Weights of a small GPT-style language model, trained from scratch on English Wikipedia.
Size: 3 heads of 64, MLP 768 tanh GELU, 6.71M parameters.
Training: 153M tokens, 4679 steps.
Each number is 500 + 25 x the weight over its row's rms, rounded and kept within 0 to 999. Layers, rows and columns count from 0. Numbers have three digits each. The size before them is the row's rms in percent of the matrix's.

# layer 3 attention query, 192x192, rms 0.108, rows 0-191, columns 64-127
093:456543488494513519521542516539533499531521524538483481531466513513501488553508486549486481491502466493502497514533503485533484518488516480478529531517515493505560519470518504524543473490518498
092:499545417522481483511556525512476552496513495479468508526530497493483468495438491469503450517495477472499492518521502504496513488508505496498493499513559495482497485484490487506512525485467472
086:478498515509529557547492517469513465482498503501480499503496480495554534485483550509492500515481544462537480507512449570524487523509499512505523453515486507491503492530535534485485496485538507
100:513480517492535479521511499490490499532476492493477523503476512446504550480499484466464500531533484469551486544459454470492501485477497520484450528561513480512503509476517471477520524485464527
093:492493545479488522551513506450466519483497523508501505519511489487476509475484491519486496532475478486526492466527448543508446505539471532499493463504497490493520522486471516531537535495502517
089:505493476465541491497511480522467545477464546498501482487462526499493547487496493488523469522480504532492508501497473544463509507476522510481484540510507529467503471444503467481495483492461519
088:461521471486550500474498521444547488511495494523494516531533485475440486517499493491489503456497460483524501503544443485545516472499469483504463484561515495492511464464523507510503474553503492
085:507488504474502503521481471514526466489487496472524445513519468475511522513528484501495502493464474495462538478479528529506492496462486480505496477477459477563471548473555486494526540516525486
095:464497524516474469508477497520444481509534485497467481529460530466499476508492570492454496452483517500520526528519493512515514481485536491477555526506507488518556508505539518491507479509493507
095:500481542527524504517529565502520516476487536498498447492493505513485480507497511514525500501467544487515479509485494504464475523508487496506504480475503502536499484484496472475479474507513503
103:511489531503476497480466507484490495496487504513514536520507476527550478548500485506492501457463512527493448457475487522481521495550500445459471494513482487510473500535541502501536510494525483
088:496489504489446511495500531535489474504518471494515471469502490500486490514524519489528495524464468510477527538493504481532503492521509487515505546534496470502452488512472533475491497506526475
097:542502503511509538530495479532453482496514486504488504474527519505504498500512464508471509507506514485505497519547500485502501525522489505486500490518547523517534507535505470471443503503467477
093:473517498457483506502523504496481504477462484520512490522530507553487479532472491480523516457508486512477506482437484513503504472511493537493533508480493459506518540464503471487500463465508497
095:524494527509485525493538515465427502466502484519492494514509495510542454553466515477477507528475498503492541494497464571513475497498510451537515485516513485502514498504475503537485480457511542
099:493504445518520464480514513456521486537528488513498477499510489490526544520521528491529503519499524481490495481462484479508533494498474506528483508541552552482525508498487472482541485450501502
095:483471523494531454506521499484517515489458508498507462510546491497511573449507515525480469557497506471519497508505553490480534482500520512493481478467520494533506515471522474502467537475504544
095:483488527516519451501477519548485474496532534482480495501472484475493491459465483520546505520525487526464511542492497521528523470515499538500443517523498490501498481481510478508528506508503493
100:462475499498523494500547494509516521492478491482515510476497495514497471543562453498497502509507489497517486509508519521518471482486525487524521514485513519506470481529503491526501501494504498
084:521477499528518511462462522513513474517488457520529475530443529469525466499488456501490523487471475550477527527489485435473517511522558452451558478515496489455486510522498511501482530502479450
096:523482494499481479507483513574545514466496456512501412513500540499527479524489515483502497537455446503483500494506527457521540473504500488506523502488454513518495513533505468494483508487513464
090:488496472529490513531500517481509551495524441480464493514548503491508444512521504514463498488519502488502511504531457520469541510520486469499502509526510535493487498523547502497504509528522511
098:492510490466492517521470490480470495495522559495522497514522524478496502498527498483521480461460526500512488528494498492484485484521481489529476475514559506508537496483521522504536513475526492
087:508479482490467519567507528486522497510534497498501470493511524498492476545528473512492514438485549525484485496488502449457535517555535458522502482478532521469485441483513512509513532527507488
095:463455504496495522520492518496488479520519507516499493531517486512478483494547544499509502509504474499518502526465489495518523464475481447490553488482516448482529490467488477485487525456496496
098:445440514501475515478526513462547480515464513522514459496494467522537476511510518479446479461552467471529491499485498523478516538527496492465506510486503488457488519515490487539481514465531504
096:500498482497468520482498474540496538485489519497464477503456470496456505517474490522515509504517529491465495532520495500459493499536497537509509509516522492493493497470496475494528475519515494
097:525515452549454479458509478506526503501490505539515455491539505524474515489524479536508496568540497561496486456521494493508503499478492534518473498482546517500506486491536526509487556464493525
086:503487498533523460531535493519480477500495537515486465456482532492524493471500549486525476537476473553481493540470513520514443436544544455511518507477505528517479541495529482509539516506491489
093:497491459428503507462524529514501495558484466519522481523494497513538503492515489462461469507547500515447491506441485485491507487528483543498496490495512518500557522506494450489495547478483507
085:500458483535522500514492481512535515509511472517500479513521495490515496508496520490470435571474493494471546505485520475492556553487476460473521483497479500489491505513504502497520489462535503
094:509496507489468526530452471511523518510506543466505511497489445493565523521472539564506501516464526509521507486497525473508490519488497509469470472498490474525516503495497501473538467517516524
093:511487480483497495482520566512532495480561475483544430480487492530456500528507500480484534465532552456494512497476499511474486505478513516499516533474499491439489481540485532505491518514474475
087:511516501489466468534489495537523513552501499535522545505546476469493488497499469507500460498481501551504491455494509502453503461460511516516497468546465502494501528455486468501502503490497541
097:481499517511445504537488480504500495478474513529468442524496531537488530539488533494523491469493496506476514526499478489460548523494516488511508503445462528461526507487464493494544534544504505
093:483491459479527481512494504475505498491493468538527520571453552525530513505472527469519493464462497512490522497458539513509535441466500532535533528476498486479485507514485442509459508500536481
091:515480466500479472508503484542467498558508548511566485519487503483504509489513508521532503499487511494550514508467536525485550499490505480514538530502541533498504512498511519529502519518491486
099:502505510480519483528518502498515496495494472503477508505538490494485487515491480499501483529508504463494528519510495504479492514428523533486450509507540485494480499505544505485443477492498487
081:492500479494504488500494463496502494498514499472510536518485489523446556499522505472524546562524466539481460509480458491525498481487520506522473460504513507495496492481488483513492482512497496
137:524508497486515525493513473450503523549510563482468515519503514518456508476520515517524492544505527486549483480512469535520477488525481508454483478493520495509520459459503515491511458491507505
095:498462520475493519484488501524572493480534510509500501509432508519499535505484522516529522486506459424482515518507509521501496510490500514455512501528490499511509492495475452484521497478494473
095:470500479523501503479509452470538493455500527504478489501486495486521478494535561457458509502473472482515505525509564513504487492501513479529496532491477486461481523534498539544543519488484500
088:517501507524559521491467539488528515491488529501516529430488530495495473524552510499540463461476490522453541508463495498505526494533510507533494497512497514528456452501507502480495497527488464
109:540478449473546496488447483467488513512520519469520509515522494513457509524489486510512522472528461524435500494474512498515510460505501526487504510524512501478525520440516467513530477532494451
099:489485533468498495520459509488499505504500546475513469500522514479503489462524493490500508512529520489549486491466499486522516485475493509506474501494517524537512512492445508478477491493484451
091:491491493420526508502508521459515475484485500490493517464491524473453485505519504532500540488514537457500523510532534489474495508487499526487521499486471526499529535503472517490510520536484504
089:525466451514520500481527510526459522493471485455500491485464526482486493523511542479498518486510504529543517470567493534489504520506464483521498502497518514521516560491518555489507505462487538
096:519514497493471547474486478494526468494514490531518488485501513491511468485483457512470545472539490512484564505511518490541529515505480482494534510537495492497492499485525468532498454502465512
094:498459485498535457529494519508525495510488513506485502551497533529463507502490476553502467520468513495470499510462521498537479473468501504503490492510546475473510475509509488510485480492532499
099:524452472441466524484519515500506490535453480502468457539528432517504475465522529481511516546506538490506489507491499500502551505500516465525518448538503535497479511506525482531490513496490466
091:503521518482569527487533500447501507497455551442498511483542547474473499491525503477500504494517448511469525475496493487482469512511501497479498494550496485532496490505541455478540513501491468
091:487554483473491540473511497480478546471479523478547479519490512515486518545478495563522505499490544492518480522502513516557475487527545513472504481498492498499499490475473488485494568501519488
104:510502466543542472541510497484470477539496518569445473489552513486510478482498491492505491504527509494492478487499497475467496522487502503532498458455482502519471535465508530500511516511466563
097:486528539525495480517516543503498482516500493479483474501500500514455513486492500464514472471497473483497480542489466505523544516485516541511500461500483502505452443502473511506509454518528468
087:523477463465524506506538512510527460528508501517517551500469505485505497541504454512508496458489486468502472487515499531506475417540490556490512491504490488518506455510474524517536509498524448
093:480498496458496491525505494498533488504495533550469466510528509504490493493489481509506466477523495543434513507511485439491538509480508489504540533489497492504498516490500495466502471487511463
098:486500505519476479497514496492525499488470472511496505433492474502542478525472523480462495484459510509476485518498497484501499487506506468487530478512486523487494510519479500510538535498529519
098:512497491457479521494485499536505476456479456473491472549470518533484566506502531533482480532509495462494545564508506472483510481505500493492441504501546460492521494490543515460496515519500510
095:502490453514479484526478474493483505526524544501466471452526511483488508486529494532487494501500489543494504465479514490497504503485497488502457500501519508504464516458469483528514548509508502
087:465513483495494552485485483547515526490483489500538503524519522556501495476507492475509454582509475492511438505474477494499491500494499508453485476494517487527448449504486503495482478505538481
097:490501526544506512476497504448502514477478528446499504495485521502565445509532522497446500480472505519557478513494498512473488505493459464487526520523462494497488449510506486522505485485496558
096:467487511486444509471478499543545499486492509521534511472464463527522503491503568468500489492459501491482523479515509509463520538492497483471552495508519520494521489510498518482474528472506557
097:467511510469492509483506480451516484502507538547462489514497515537511482474489489499504499512476473528502488487475512430514500521491498541489523485477543500512484478508435484504474524497515492
092:478498519445518494471494513511491513492484533437465475515495510513497493488492542493502513460525476516534486503518485463466481455533484531522495496513455489505497520517509526492524506492505489
106:487521509485484479452508528499558516461497496476517452499560522499517526495449502523512448542535493471455505520516509467504473535452469501478505520497499485489475498463497527524495483478488511
108:504491498494550485415541503450532471496443516524498509548521489532507535442483510539489485515497526465497457558482477491446524507526483512498513488470484501490481460462477495496515489502502514
094:454507496525504495528483558487489509530515498468494499551539525526515498522482505474495521511479506492465527505530518494490511480473481474512504518478567485526461482499487503559493481499510506
106:573510514527495483507515494501532523497526483529504462484572495470478491501523502479490491460496480503459473470503500501511492520520503479498500511484468525487441508495529506496487495561490496
093:483469494519531495529473503490508503522538541494492510439469470545540508497535522529497502519478505456514505537452495519511492480519535480499522489532476500496485507505487470496529526499454512
099:477487458509509552510476462512458459511477524494508475476491493467490484497511523509445477473503487483522469505492505539508472484524469515528506482448504520466476519486495507491524493489470520
100:460514499462470445521472496462528513502485572507474474485529437533494535470489510538500449513482546500484514496475486495485467508503496490505501508530503560531459527509500508493493513474538524
122:518533524503496478461538525488483524491475531513485450478497478531520522469481532526481469493511547504514498501522450511458521505498487487510519486532462580500518476490486463520530512490491519
101:522467497486476537518476508512473530508501524539488478478510467534503484488547494497476462502488501455534526423484479480474498492510507487506492500481507522489486516479482491478501526482481499
092:547528509466488468503464480463484450507520502463494505541450527487516531493483482525545479511485483494491523553495482526517536485502493517448481510497528466563497484465513517461501550540488515
124:529524538558466505475477491469516515510503499503485527509558508522509503548560484461536501513511518496478486451505504511481496502473477508510462484524513464479470452526480508451475466451501509
092:532493526512511541476471502502517507459501504509512480482500547459473525511487490474535541558502481484513536530530500518501507523475478516509484525505451463574510508504493515508482498467486524
103:511498535542499518498486490504483494522549447512539494530488491521523509506485510470484482528491472543492553504524504492533504523468529492483476513484524417504437494507478487466467442495482526
096:458465485514456512551490480513484470504510462523523553519490471547471496535521505496493489492473506495491511539489509549507505493452503463486531479523498445527508532525510501503513518440533462
100:482468500516479481496522494526500470511470529502546519504439486508486497547551511450507483456477467462508508482473514507521551499479517482531465492464516478506466493511494487535512535528502496
093:492459477527555466500539492511476500470484517477475480512523508539495487499515495493475499485513511487490501508518508527484499510458517533530511474441521523494522493464511482521521456464447519
102:543477483471508502467508467510483509528532501511462518499488510508489508537518511534535515526458466513482531490488485500537530526534500488572539537495489495473496523515505493420492500494510482
110:506488541524522483517483561534520526475472465507536480497513516482456513507447490442501511509500490525463501478498527491520505487497530516499504456500497475495533480493527509506502463491491453
117:510504539550452522560414473514511529479507480487512525497460468462511506526511509490491490492510503505507505519507526462519471464488491493513507479500536515489483497527506520497437514510486462
109:503500476498503510516491540496481489478511542493499489514484491491546528494493522527477485454498516451513527486466500506499522498502500513457489543482527510507574470502485502496531482498502485
110:483509522509487500485495451515480493517522472460487521488472517496512498502513478532487504559501488501477513495511561438551476498465512509511477517480550464491455541511505514474459489483516461
104:491492466484487490496474489497496455500502504530486511469544499504564520513510480529448511451500504491504499496506518501506504509478502462489480505511539494458419517502528490505502469528526491
101:491570528504519547512472476487489502521489512533478504514498495488450528509502523531497521487549470443516489477472532495454483527517462546475513485447484511502491515525454530469502481540503525
094:481478469487528480513512474493469482480527497485497525528518495533520508493502537518468477461483511518499474495501519509448494489519504526515496500491478513488491528500508461506467454515512533
111:452446489484477500517475506541482487461533479508504534499437480476473532524505539495502492489462480514510490486495485509490505486509495537519505514519501512510554541503526467425552537534496505
112:494485521542492494540516500481513472461504540485474490514516496505507487469478479504485486513488507430511466505536463465493486499489458525479476466480483520524502460480454520501498517510510541
099:469506507488499511520492504509502529481490524453468505534547492539526456524516493524492490524469465540486549516515520510485510517494519457504535503506537509518485556507533460467531454480545491
107:495496524489507487488490527515514474468508510508497471508477496492497529495445534507508522487518458527513473567523502490513509526524483490490581516491475474486487511504487495488532481505546455
117:488527512500539520476529492516487517498489506545480486518469513516484484476480480428492536512472468528496524550499519497526485513449531466521482521467459500466489483464510506544485464478502466
109:491488502507508515482537454538434499554539448524475531510543475542467495560504526463499522477501452508494510466477507511455477523513476504512507474507511492493487542501518499499484498534507504
105:504485519471483490516478523477539460460488511502505482512483497500488535478525493512535461502523522493453543526457501496591520506471510479507524545494504477552495483516471482486474507472513473
105:532465459548464483488487514491502474516518489517498526514514498508510469517491461503496544482485433515509495469512506482556507482512514492466505505483532479467465541492518526478493520467480479
112:500505478533470447537522538511490513529480504494495444534473500516461481494452479462517486488524526525435497490472496506485443480517482513519530514499458548507488501508515480499500509512472502
113:524515491509518498520500521496466501525468499515520485506488502502478504493456527474527517453491522542536501490475464503475509492511494483476523519517515536500490492511553529475469478501442483
096:539509476485506475447512472505488507475496502480501484506536514441522494500528541520477488479503505466496493512502498495467555467516513513514486497513519505491492462471489551508506532525495473
122:487463525499503491506473510498508456484525427508543503462488516496495501523512490490503537511517466518478485469516506475521484501469505512511542515467496427437456542540486505514477502496512445
101:515546441526473491491505469526481541486497501471515489530529524504485497529494503467480468520479476507510521520540522501529471451516506515507478446478507512510509488493534511479471515501484488
100:464526491455508545503469472529494463465508520518520501474498476516511504489541489516500517515518501494510535484483542461492462511499525505485464500535497485508507473521517489519510512484511458
114:543473513510508507451465454524538465498497448463537517461478551489481514503478475527491524506514487504522513554479517502525500492508518481528546527489537471507497489510514471490514527474481460
129:492497520524501503517470480498479487485514529521492491503511529521511483506490491508479505527538496454499517458509528507512459486474496498462463525498520485519504516498491476467479529463493538
090:455502495493488469497519519471471533474560492507478466502520507491549520478474503463500524542502479517470496458511509521543473467498507532486506508516539464507520526516511501487497506468519475
123:513549522541533508521477455490487504469505511506460504467498516472478499471497533502468509540494478470543505507532533489506443508493508541497481425498512489501460540445510480516494503527488526
107:514484465481506452492511529493505480533496492562501484485486499446527485457468510496533432470503512492485534534497458526510496494511548461499533493484499557476505525483501471475528456549476494
111:482517495446481571506463522515500489513524521503499515504494501487536513508503499555522507501514472478499493502489520501502452473464507518476464508477466491459509533487515532459485492502489537
101:487501503498533466479474503498547522514480482482504505505487523533565501478520500501485473514525511449504541515509522439462526512496504479502480485498481465509463515508522524480491496440537486
102:500512517467509527534451488494505519512519515462466518485496528503520532473497535552486482557542498476511505502479532468471501471474492508469513512498499505510485504458465553497494487466502520
117:508474541540501539507494469476504479481525493481505509520507500509476465493528462472505466516537528521514520477519524490518481506453522473503466543518559437509483484526486523519490505514543531
093:470494517472484514496521519523510487493453501503479496499452488510491470492441500521485491489493472512484449562477466467456502530479491526527469485489451504502487468458519511495482484461509493
117:515500449498460486540528519482477456511528465493499539526497459471502471517463507541519487460499517512506513453524498542509517521524473503474541505507477530496467533497498503550504476495527527
107:521488498493524524504465458495543488497462526528511526507477513494548522528506488541504547512513518485501488500495499478456471494479517485501479506526495463480510516489533542470488511482483485
105:485477447459565486464499511514486495470506445563453532545498501523539514494479492523497510518478500541457496488484481502512546476476507485519499515508524478512506471491554485460512460520520429
117:479512528501486527506409486498499493506515475485519515469485576442502491532499485503524561510505492486481467514500524464473480492480484510473462508519500510496503536519505532483496493554482509
108:506498506543503489517484541481473566495515499468523498422497477494479519496443488509531509512454536498546489486514476530516527536501490462523510501505539511495492512488490481503500498494449551
092:496521490511501490466514509504461529540506490553479447480520485497491505454517499552468500485469507488475509487505478526498474508548485496533475487449510498532502489498529493524501511523496532
108:511485473500505539519505475536508488474460499536517510490472526523452534488475530517515524522475494483556515535476534480497498499502511487514531483438543517515496527497493481488523557503506521
097:523487467528492454523533534524503524495488512468503478479483488489412493517451524478492466481491510529498524525530489526548554515494512522501519528481481509475507544472527535528491488463522485
124:478519554441498501528498508463503479483501484487484515535533469500527480487494556479470503485506503493505501487496522518508506482463478529505494480501517490506482502500446525529460452492506529
121:477516505439518513521465517488491536485526476534523463540503549485522483514495528508529508537521530504488511459490510487507453488496521498485536510495538489512524533531538450497470437503493513
121:543490474504491466482514512525493518521492492500482519445512486490475493494514475524544476463473487534462517554496473522530526482562494466577568524511487535502513496534542496464498513494532459
097:458491500482508473493530520504483457431485494467549545474528522520513516487474528469453506499512498466548448540508527503533521499473513508467472513500486479473503508471498575499471466505490501
099:499498462515484474518500525490470556501495496526494479493469476518468504516529510502504478498457561516500507536492476474525546509518509522541550491501523513498494475491527487468484497493526420
117:500458483518477479463482443459454498508508473507505545546489542504478466554505490522492541506482545491510506489485540439491515525479493515489487558527517445500524541510494487524499490466508465
101:537471452506514502451480489523499494512498469532474534514470515512514506513517484492476518496472474501510503499505512495495563499494508509514466469491493490491495473484497517490495531524482509
106:490476488502533482463491443493516494481486540472458522512522492489496525481499541518493534481531462488521478507526518528490468519499460519467468518499478465486498535450477543496515511454512531
092:508477530510503466453462490460493462500499500504535550500492457539487470434515499542437470499490481500502493507514509443472485470510519513524514529491483437485527515453498519518502515471494500
086:518550470520495499474472523536501529446520509462457504491525513481517467493499523505490470496494477527534471462499508525500488467497493539472526528522527491449526489474506527560519508497521526
079:503532503536504511511517483474532538476489518490506450509522517515526480523475519489532495521483524497492488459500511514526497518513460497466511506505506533442474474480510501512489510480506492
082:553519515470510502498485496467538533504473527490457539519483522475526491515554467479492497524531450493497471498538505501548498478543485469489521525524500528491521435488539494528512479498454495
093:500467478521460467490514477505504522469480513489505466526530516507498555507489524483494514527508474468480499520511458536505532513536494507472475463476485500443556542489498477487534491494501507
105:481516518470488507506538505523498524506486512456486533496477516502515523470484499520538522511492528508498505517518498469493447508494505553485512538456493506541516458520533559538473468492459533
093:517513524527500482509531522500533457551462446504482478508484544461476519511508503508486504447501508477496499467475482498500502501505487493554485526499471488510469497477503473512493492522520464
109:471480519503518500480497470462468495480542486532504493513553493461469493475551539499498434521505509560487513549499533496515499452497497476526457459514515504502496493533452564555494516510536487
090:482471446475537481490509506515517515513497544478549529516435495515468551524468506510488488531467553509512520500509458503509458504522460467481475484486488555483471536532462486520479490417525494
097:510497511559496481487472496505558449491569492517523506482485525515469520521527497511553499515536483497507517494488487460471534480522510517524534500516465562550455521487512507499510477501479493
097:463507513517526506478490515499480520511469497500482532490511515461497470530469451481465488463441521483463466483492516508518525488530500552542475542472528532506512504491534525462502533527503461
102:514506507473509532518494479486483490501458464493519501510471471502528533536531521490523480514482520490546469458538473506508515483506531489437467547506480461550473504511491535540516490500491462
090:497494513476509471493496497497548517480511498500494503500532493505497502498545528496492468520497465498504507476465482537453475570452448493531519529488492498478496463506474506544527516484437525
085:503492510547505437484486506474492507559511511506439519442516521514547474529526527479508411514523480469500483476505468513517456510501486477504494508529504456512505509484502508513508498527503467
098:515540544512500547500516470486529490494532498449487446479523524482510564476508491513504470501525502495486535493508523526481503495493495456516490474494476497485499539546522521552491471469485520
094:483556524475490550499502474515470454494517513535504532532478486519524494507479482527492466494477515498514503500524461495455541477493520542528496441486531526477538508500483496490510495472520499
102:509534478501505506560530526527512511482503520479501519487552462486508519508510513445507497466537499509528500478483504497515527469527523504528492494460447501509501530526491490468528505480461536
100:491523553497471498486489520489517536512446467499514462457529508500442524519502487496498518498498505481497481469478483470500535521448513530544520467495506501444499491544465482496478528479517500
081:486528496464491492463485477498518502517488533486501531542511492563505502448479467473527512474511525443481486490519544564472504513517487453493449472495517502479495475501518511502489461527505512
101:492480530499521516505541507485509528449492457511456498520486486479482492513486507492513483470534494488474502509517530507507554504486466455484464488478456505511466531543473502554483486528475489
101:533482484478495450538502509517500478485472493486533511485562453516489519505516513512527515522491485522472526480487504513450497456506489543503528485521506504485476462433499489522560472520504499
094:487474542466493474511429500503468501474452482504552488494517503503490542496494506490492520489474494492473471518462512517503484564488492514486471518542452505498487477496512465541496550472516466
096:480506497512544519517544496520463461524473520504446553523447512471514523465522523490505498499495486514498499472497498474483496490518486517506473536478510522509491512532425499493494522519447506
103:557496494513537459525483512508495493509488506499510536556511497554507456596514501485463490517534499437477473542482519485467481509497508475500492523514506504517425477541500516534523497477510531
088:453497517471500502499485492453505488485492519515474500490446506488497487504470538480472502496546502502479474487510512537525493533496464478470500485560550511451510473496516499528527482505489520
101:549526519487516467486466489470530486495478505527495492498515482478540467461521460496478505512479481515504518444513465487480507444514456541532502474492519541489466524478536549459511472493476526
107:456496496486479516494470514505504495491486546466515515495527475473473536507467482534483504461509525476479475487519496506446472482511508512513477491513488520506496503488513520528530500493513548
098:514502572489480483512505464474473500528460517523498509500543484512498525531515497498479516504498513486499501521449491507526523543488500514484510487493547491492464476526500471496503522484471467
093:502489493502472541480532538477489499546485501518496484478515526503463493464467530482529446521515501487559490489553532508499467487483521491526499534553463499532474516487502491460473513518464522
097:501495553498526496549497496498498499519489521493518511483493522511463497480532530478452482513478498467477511464500503456532508505520496476474490534519546524477462513465521498467532473469504490
089:491489467524502496455484534489472487502517507467509505515493500493526503502504493513531507468486462509483514438539457557489519521454470505501502555516507511458484525504469487504501483501568513
102:487469488478446470515511524480463553505529512513525505509467557459474463530479519513518490491463455516506491503497502495509497505503544569513496499498526512558529532511540500512547489508507476
088:527529532465477513499501490463469498464513536449491475492510478525499472543486514506454506460517495496481496497527549516499545540497470496530490565535539488502464542533525490517461496531475477
101:501452494503532509511526513478504496480497467501530472490529444511507484504482480511521523536492469491471501494468508513543510480524497547512507536431467524475496544487482537479539488483540483
101:498523503474530459487505528522516524502495464549463521523502550526513521453497510546558504467441515491514563500455476520532502456507479490504482520511472496466532542530512481517528522506465511
106:488511515466525475486534504494505547516485451488546502491502511469536490485497512529518533465576495526510490505499493531509467508484489483477452447529536514517517518525477524506468549474514466
102:453510512506503472482560492485506503493525533463480477476516493492496508525511530514499523479501539526517467528516523497541488496503503540480512486537495517509509481481499462485475467500580501
102:543510499531504496507482471497512497507517510513491528476522490522518477507501487493509547495476501494477501507498506468490501491497518478494500481541481474495477499509499489509463492534526483
088:475510483487495516517498492503518483488492504456546510503505491501456481500495482506502536506516476487527525528482492524497486506511516478493440481545563485523527516554465529449497498550509505
092:506488449508515562515511482453535526500487527514537533496510482492526492474519534496498530555495493497526507480569513512538476490500514508491512480514530502529496475483486492522500523536477536
106:480500539477537543525501531510483527475472515503491495536527530470496518515492473513491496538473531490535465500487470495461507480532477483498499467515503481579489507520485524526537547530508497
108:523504501519447504521518512517535516477496517495520502502498492471501517468484526533474489474505485480479470548533528493525504495444509491493471460496508506488442513479475538432496493493532502
122:508529524476492515477477497460506537505482540477458480513518537488494417521527526471503464495529473495535461498493546536474510520484452492478487518497518488456507471472568507505525490503475523
105:507499502507527537446483506516484501501511551525517521474456519504513488491537501478490473472491451476485546491481518527475519505486528483472498461463458508498575537470510436511476503516506521
094:493486514472527524469512487489536528527513483498480448523505511497490463510514483522488531504476464510543474518463529495555523508500470464496472522501509518466482456487495478486483518513501490
087:564471507486471505510488522448494510519493484489454503537513527496502479469509489455479486478502474521511503482471501505506500537426489495512520536497528482490471542502505489538506492521530484
108:533528554504476516501486493513554553474523505509490516540486457489494499509481464464505469506522495478539505558438494493521492514461474515477468531497507517509486512497506486515479514523512537
099:486466518464519513499522497506508455491498523496549493483481485500506472425503509505482522506510531514505482476488508520500502521518480544490510461525514555516482486499511495492525502482526501
104:511493517503488511488500515488499537474532494479517513490465536511486519485509492463529463479510473518487472479499493476465512461471508511460479473506534480486481519472483510513492499497488486
108:519524508515513485499498535498494514526530484497494502449502464490543494501478497508485500470535484464463516501449466470515493497414484496543471498522498503515489516477459517528552477527486474
111:510459476498486547544545487527498494559528503532513521513502531493515537496485481523484525446547469485459467495494494489477503496532476523496525467511514509533507544507487492512502496508546524
105:495487535471536505529513510511502489508458504488527501546538535486549496513489498501531479526451483517490501487496497510449519512488457444498451464475530516480494497449542507519522501481500486
096:474511511429464490550480557509504471481509496534510463506553547502496491516552488476522547474500473476519495461476525511493501466471459461522521515497508510516498512506527491495508482509491521
094:451477506509473477495443487473566496505548500525489506495518498476508522483495489531509492505486439539459523479501536493500511520454496521454501486468555534474485504495537491480508491499488501
101:482535561491513504480468535464457533484458544488450477492519516503475484502502502477539485499482520486515484532521493465491526510490506552538491478506509523529517482496491465507499459502498489
098:490499509494551487487460507495514507501481490516481537499472478488482462497481478470502481486524509490507523511512543544568503491514548517517502519482499498514516514493511461500476536503520561
111:495482534536531479515496473507539480526492509478518503447489494561477465487486488546507456487520517500475520509496480491512528470532516540485507500475481531468499501512494525449466544499499490
097:488549490491484524482527469455492486517514505501509504481563477503524513517501485466508479487487507525534570493528537521499496485495501510491467501517502494490473459506497524494512487497435492
099:505540512509498483519485512496440485536480563465484485546478535492487536522495497501499519524488464481484531481523464512535491485516499487548537465495463518504523466491487507495492536556509510
092:484527496494524490505467425519427524495486490479524536503480476520475551504531510518517527475524502518506527467533511493446480465482499473489544527503513516488545498508490478477521468474537495
094:509477501511507468462496423483497505507495510501520493498486540514511494528507513490470547469497529487469545499467500483484516488503510534483478507517509471495492471491522530486492476507507508
104:505508501483510481423482487476522486509484460482518463507491520503559498472526478467534488467478492498510484487471510482506503485491535487521493501439512491532485504481466524515464495496511472
100:533528498476465466493526474471502523458512526505524519495478500513510529482532491494499487503486456455495474502500515456432466515540500508537505499481497521478517477508492471516516542525556558
099:512529523456489473503530478519523453465482494447479507461502522492503491503444510518516495475469492474522514515508510509467495471465507525478515506532510503502519500503491511485503553438552510